From a checkpoint of a small transformer trained on Wikipedia: width 128, 100M tokens.
Each number is 128 + 32 x the weight over its row's rms, rounded and kept within 0 to 255. Layers, rows and columns count from 0. Numbers have three digits each. The size before them is the row's rms in percent of the matrix's.

# layer 7 attention key, 256x128, rms 0.218, rows 70-95, columns 0-127
093:130134104124122108094147115154152097144162126110118139198109127115016131086100123165098112197121129115096096105098151103096135127100109145125106160094142112121093094164082155065145159068177141121137161097068155054151121172130136124125104208115132130104176071150061085094123189163141107092159096122141118134124096096083096155139114160099052157120116109113112153100112167176118105110159
094:103177139119152096086123144099114168108124092164112114094111151076114181163076109176151122096116091105082207142126150180128129177127094142179088133142163103121160123078136109196140195147100192138065122108153135084144164133120114128162142160096117134157123107129105129136203128133161110144150123109167128155142131135222099110102169133134089145185124175108119171063098170152159169150172
074:114139132145132162117154217129155215100112075176068141106118124076123119129086126119149134102097148078125147155104151165109136118122150116076158103158048189112083169110130104175094074107113117127133114111122186090087111092167140125129137123124144093141069128113164131081095123112142121137164082146140107113095101070119140135099122113177119115152136138138185075115077172179167134083040
068:131126115128161151118101134154150114142105155143141141140117183098203165075100125145062127130097124124118184131090167111130169093167120077171087116098092120120142133083154139159149108145113209102169103108203179082143120096120071176125152153179098111115148143136195135125141105134115174166149153105174196185109077160149168119110142079177097116129122112079176141103133082123133146171185
092:100077146118116105075154107132142100097135167153109146099125139186168142151134123132086099103141144127142185146210146101147118114117156139155153207132146162115094137123127165132166142136121137113154143151154114165133047111198102099119186173199134146185210152119131112100149109176082087133132093072151138141137167132124132086191097068156161102093123116184151116143072109124109188165133
101:145136095095147087117114111053120120156096125114132126100118157078107141105115159134163147131112091084035129107112134095068121193146128119095087071104137142137180098132142096112142066125089091118122157138060143144089120129088088154147067080099152131087073134146169109091112135049106142106108171174148125087158152078108153118067079107133085165129091124139158089075097116151122094083125
132:171103158199103131169161147199182134110138138103090163114142078140109155149126111126065112080158187128168144140178157144161162049118092123185181169082114161138108115135127163112157140129132108120097134128176135158169149130181129135117190079174116145157139178141107130105168139148103099107066123123108113150146134120163112158158116105091125106186132166100175166130173103077095208147102
106:180112131165136124156178103171197123132093177155102154184109083142181122139123161114094083111166107078208133156155072151124102119128202166172129128107166114144064134117109116072145149150142102089068152154090110172179073095136121155139174094120142149201123139122110149147165147133171105141154127110096128156120107090157110140166065152143127070148146163158160161135151163115073151119115
098:144175120106144157099151211165140155175113139173134117166098104172184069161128150086089104091170114121134155115154150112154119122122132100108157120195114084171180162104101092146078140132103189114103166062150074152123124169111083103109196119074150158124125094148111180162171154149103143126129105164143144094171084186137139158147141153131130130125087119155208100162138134128158197141139
092:111134135102168114078128135103131081118140172184105132147060134135120122129101107119194128162138042096133091123137209168102113115140166221123119137099141165145099144165073076183180144090103137115073100144105183095108167178078137109114118130129157086108163132143118076152103072096156181088162150171160136098141116158140152115132178122105154132169150098109111116118121129138072163125084
098:122171121121120091156147157171182151052101196109078165088176146117158079117099152140124099104095064123127067148117074221146147116117133151142079150088158167129150090075167155168164145131130099137118099164091168115177160105088135079136127166169154164160140142112172171150096158161146148110154161157080117139147174125171094098092152144112127123148109104124100090153188140105171116150118
083:121191106128161063109119149127110141135143100148151164147166078196110111175190148124091095124103176084122100126124139076140157118115162183199135106132136174162168104130150068148121132180098076123068161137173149090085126110055102138081135156128149135136152145102191137144126138136143084164065163128138155152146114132086142143113087136094141064163140140170129093152046117178137114119105
095:146115101156068114138175104093149121132121133135154166090149176115143157116121108109164136121179096150124122110099097082137096097151116136152092102147099138131132124101179070119098108202098154176144196151063109180070134075118105141129172136180164170139144121141137072099074119145092147124169166082094111086135124114114136145090090059178192155150133176145124191153161105161126125150052
092:115152147119122115127063109081142089169035187086087167127107129099175101099120106131129121103154119177107120120125073129204167176177128157137213131124132154163122198164124088162104056175101165111117182149119138064100128148118117152148122075167066135153090105111137114191141153112109111129133182165118106127167100116134124072144139129106106110153111156145093157124139118107166109155098
096:161131057107115159148081106139116193141172167170157133081142145090191120154088120148159136108108159079103104123117079134105173145106124127139191187126184174085170138153109200093120128099141076084122147126161162097154146076107131124198105105149144145156115121106129109117138147111084190126147109138092132137178116145133121118154115092164151124202125164170135177197126108160155085162184
102:062091085151090149064154171126090110094099098059138149105200177156152115104132136109077145070162123146115134122158172176144178142062186119121128123138147158130136102120106116114101132142124166117116126036113129166108102132162108130092097143115190057126142125142086116169159046175118142128133106158073098121151161098105114113102107122137114179077123149150156094098124138182151078113144
101:146137101175064119152092139132096147154142073134114138150130127087104173154142081093157139191120157102135132142149088083134177085113144068153121114106118106186156113088100132134140119096232122124168146085109121107142074146162107163174157078109046131167132112154143146098123153153119092053150130166119182146080154107112154146120124099150135193077132091122105142167147183139141192164145
088:130125109125173107154106115078113179141105164189159111158109116079156124131189150084147143103113147155138182149106094195135085123154116115139095108131108172187113074090153183125192156124065144110107118157127155089163055130120126140163121137139078085157129119154121147086169099082116063110071136168160143135101126126108078179130158148176147165175099106121200125126195123163172109127128
107:137133097167099184136121149114196165105159155097104170175121158138155164152132162149161134160178146131130120179108085149173148170174142145172120084150115128145144161088145106162135127161181144146110084132160134096116135118139196122110138138187131146169125136177167193169083146127208168136124121122212152108118028158139150113141134165104112154142088108209145108138143130175158146139164
092:168100150139140086129120147071154155129107126125079105106145154173100149121122103161129120075143040090125101099160092126133127149193124167156171104095133141139137095148168102150193083089095074099126102134149178102148105084105123111079074109139157116161130152115075115100135146090164148115137043078153111113126179148143073147103144133160109127166155091096108178167097083207173088109099
096:061130040129108156140152109223104146137144161136133089131073126178146141120189145168171094107087137161125128092170082092167134184156132108139159151150127096075105137170075123124120142113115091114123113126105087138131139156090113153120110113087122178067170149086175122119169113084127155183120145146130108081080141133157139138106127107169171175101156110172111147133177092062163164181124
114:160134129102147148117126169177108170101064189171125129105165093106100115095113107111096172177149100182157055105122086186175128138121154119104110143173115055081222127134110046144095161123146154127155146109188172128174096170162126159192123112128097107147175144110136135102123116084087172106107085097088166135116134164172113096134165159115154137142120108149087123106145141144135089100116
093:128118133144111156118157112173133163121141205129147166107128099154150108157108147165136128110132175076108130153110111064160094161173111115123131142255106110134104139132150199106114106122123156105105141148147153108159107090070119232135105151163095116142169161123115135185156076071181105090085120146104133098187171083139154143125116110152107128134136135119056093091124126117154172108077
101:118069092076167154089189131164102102123138111154125134134110122124158146114118123130123156090177102138123121099144118126098050117093057074080166155089117162177106097141114104134174160187121151101081129128136174121129094035088173168160117108088142100076095141213108095090142133112093153176115168094130103131138176085128182132132138140117118111115068144097130155096092085123162151157093
097:149077186120064085109123136124083132088121149150118128106063062159071121093099124140131091139166159155160175070085075125138109134103082170118163080144089144092139181164111110127121117129189111135077129107182089119183150090099181135126169141104128112130165114139136122175092063164157091116168122123174126129202093128089138093129122128135150183105171164168089163145099117143135110160094
099:157082117123137159150101096078193128128101090107104049079105144130154116145114113103161097112134061127159076103141136147223148191120121144138168134139131140124107073101085157094096142205111093165081133087209119139149139132143121124160063135099139182088133074115150132154108103106069122104120141145110146118085161095128098109149159218120134155162132072106117124164125124143094142107144
# layer 7 attention query, 256x128, rms 0.22, rows 71-95, columns 0-127
099:133092125079123121145105115119110127114094121189080109106139080129128185133105148126140083070150130108130088149115069179145105153106138107133085070089147033133140100094161095164084150099119146112102134147170149083109082178102151123127128057105098158166079120189103151107138090160091144113100161126102159150144088128115123131071095162063102177127104073134135139047160137090177108151102
080:129154078124120121076130093119203118125121154106163135123186130189110195083183108083144106083124153161154086080158114131133116135158089155167156116131173126124098145125118099049135067215145159176139182083122138097111159131164125101135109107142152103129182139130122127142136146194141157130117142067128123136158124104120076108084153140151139147103098124157101219095150081118171186107146
065:144091073130146082124098085136118147116164146140138123144103121132153144147105155216108129122140054180171075120115110128145073168134187149121130127128068120170118147161088099131100175132157072118076110161127136155113197109168148116154145113142065180104160163071145137154139146135148186107138214153126162182135146121169135115137119181173136101149170057090134129150112164169094152129098
080:096124105158125116110127159202147109111136185114115121158101117177154185153160097104131139103151090191158126123153112127157113129078123125129110106090086124143123101141145095162149118122174180107096185112115162125117174118109085148116146138093061144101160162126127103132107178130167080123092171110123193136163109146148151198130171103182097134151159144160151183139194140170209128187043
085:167105192107127117153138121164116087122094174131169135048117091134149094116060101108126147129154060135147079144124082107092162097088133125135120162060165102130150132121102136132124174110057124093146143119117113125143108149114143090096101079108155092158141138172097061122094136187066123122124153116156092087155154094068155101110114118089034137152138107076105079091097111130121183173112
099:113166138156151112160110037113130090151140122097203108157157132128141110117130158109120159133113105184092114129156157093107091138115202089149124241128149151146114135150126112135144110117154153159119151142142081070091083151141143123118151139077134121200139088081160149129137138154169138142143131149150140167110138154145117114114122228158155164191064024106109123111104103152107144118144
103:110082166156092146186052123123128154211138138131152092144115122143207108139112101090108098130122155122141191138106112102148155137178109154120089136147180130119162133149102151102069132161098126224136138134140188114093163186081047133111131085155138164125085107110080141177111132116129112083112130143161163061089143161121120174113136154094113140157145097167101107113070116132112086132170
095:105149192156133132208121142196099137114105145133153132139105148114207145117095140200093116128114144147127104096125114166092182115065093099080097128080151172169087179163078131144108112129172115114116148185143128135182057141129145157184160107144144131162194120131145113132128153182097134111117100134140151115098116098107110176149152131092160129128146129151089110195141115152171134148231
093:169062197130115119087145132168101094116130137169147145046050175156091124068098108076149096129143099097128150141119065157114147095057132099158101081132091142099128099151135142100125092122165186128158103193074116102151123157105104120148093090131130151119114060083118142096144136147141112150135174152147128121140141110078121129144172136066138199056179123179145136108144130101135118134127
097:138105138117123109073099114081152122105122173109113110090144107150103141163130124151089157127169135154107164100115168158198204211122140172218109066084122111146107176070183124135118099171174087170152075152169103146096139156099150110128107137157187086127120118111151146151166136094173137153090130115160165174147114123150130130152110178172151159118142115139135129122080151124166214090119
085:073153100180169092156128189152176104131118188167122094110093122125131197092137125105081192115126143143120154119159145078133145178152142116072109137130105158128108130172096095143116082176175114118131096184124158115133094153144080177122127118158097134097070148066114169151142127168226131186104095131135162127161119116174082140106122162055139109126141158166125100140122150145162081098170
097:198068111100215121120161147097159138103135128100138131138126180099107164118074186136125146090118103131119119092090160135089131146174109165111154140073182141081140188127126138130059167107108113096117143082155075141121097115105133193127138147187109109095143147080117109102069105158117109133110165176111178083117204143146113135157131108198112154124114160092142113100113122147111066063103
093:122094081112148104108137107109127156138096159098118160102106182097126126087167125161109134094089130122170172120094131177146144129066115179088124135130168083105160147153128069064126188163064128076137118135134151119129061089179065156110128118141116099107149084100141110115069137112098115161109152110077076223118105115130154090129099103079138131133140095136159130117091061091195157078133
089:104090137128167182087111185059164169113115114134103122156190081151147116133107114145178136081074081161130137148134117138143111095174131105146151209135072125146132110114111142114070150167109127177125070145126134214109117080113138115139123118140119172197145174155138114168183126099138153148124081152147096100104167092094135080145112075080156157120119123149128087097077102071145183100098
103:116142126115119067131158129131078122179138110045120131169172164136166130093094170097142093111104133174132133134177096137052134096126131097124228098122189200130101143127186144136114158078173108180110080155140126132094089146151145135102074103127163080151153162117133181071148150140112104098094152150160110093140106088128110133142091203108092118121167163103174111127108090134104133106167
102:175148098150178157120100096091110085086146071067050103188140137055132075197115144144122107087136145165108128116137117116120152150141131163098066163154118089098113122107162156094151200125110101105121150139126111158185113158133079110151119116064068156165180103133137100123178138103146125077175166135120149093144147090196104114147166109155156106165116127158087117135133147163062132123139
091:106115133092113166172122118106146175162149110111101134125073119129164164167108151118128084128123100095098139152139152124150105141142070123140062134123141095231114077091143124101092127151132075136095118112153129089203117183155069131151123177059103154100105147106148106095161053086086156071133072089127088162084154163125076097107112096140127143164109098167141138061105092160130135093125
099:145165126105137169074111117130141121109134191151070081080138126081120135101070133160123155120091117093168114126125115127091078236070123126131123165169124115124140155117121089107120149102192165140160115128164223141170112132142142109122039118178157139071166132141101129076114115056086157107176131129150127148104113108100153075115171115117153118140118114090090137129128196122139131108178
092:090122101096135148105136137090143125105141165178143146151105153219066106135159163113119147120194171122164239104107074142160159128118139130156182086113087157101109090108169149212099158150142161147121104147093157110114114100130119115110115141148129148161081147144156093100140122102062153170146139134100089116126203100178120139117086108158139137139104138181110108115077170163192093159140
098:142193123163139144135165139162087177133154138081079148158096122160103155159112136101196124126084139107139083081196111153154148120126131144169180138115114105147136119101114043164149117161104128130137118128064096191116142141044087117114121124144119139185186112142089140125087117101167119175118147101136140149095068133139127147136171086130119070113103145185114156175175041135174171143123
104:160117124174036146084124139164165149165091099107102118114096101102133105181120123184117114066190107123151095128083148163112086125088092159143211141134075156120106127088133101118152075132118149084077154185098100127098100056150142137164086073126078117137105153108066171133152122123100150102151148128090112102112101165114117105124104124191167096083155186161128124136142139172154118090148
095:092157111102100110090131212178151155122173117082119145144066171109151138176132133098117122104135172163202150173143100144155150160110119184129069193068091133102174092129109113073096099072122118135129152155077155121125126107124140112126084157108135121134136141112061103106076097105149131113060120121158177116128161146148150081131108157102143059193117090093169123082121061107124134125142
096:050117195086185113169169093153133113151117064178109128133136104177168129129145117119098129080158226166109122106077107171093108108143098115145111157101108144110074162159123101106109177102119147141116132158120083144125129130089146152147113154125177124090127155051096115140046121078133141105096141147169041161147165148130108129112176125144083185141073117107140112142140128133152119178110
102:086183167091116109038135193143101124134066185065182133145160141116214183169131108173142154125173116141139169148078154124112107152087139111129145169137101104103152095121122115147149162102137103126126127110110110169156093120081069092191143134128135103126132161194183133114095148203131080162161125127126126113187104137115138117130191138100160113124117133116168173113119161148081125176140
098:102087123111115137107099149151171107148141109138117091158123194194079142137177164153115103129033170105160107083122156175160179114104173114136152114135119126175105089096155095143187139119140116142095130126188138140098087114177118174106108156163162162135134169139081201103198132175152061156147138121133099120087121155118098136119168107148123116084187122131109147163099130065085151185106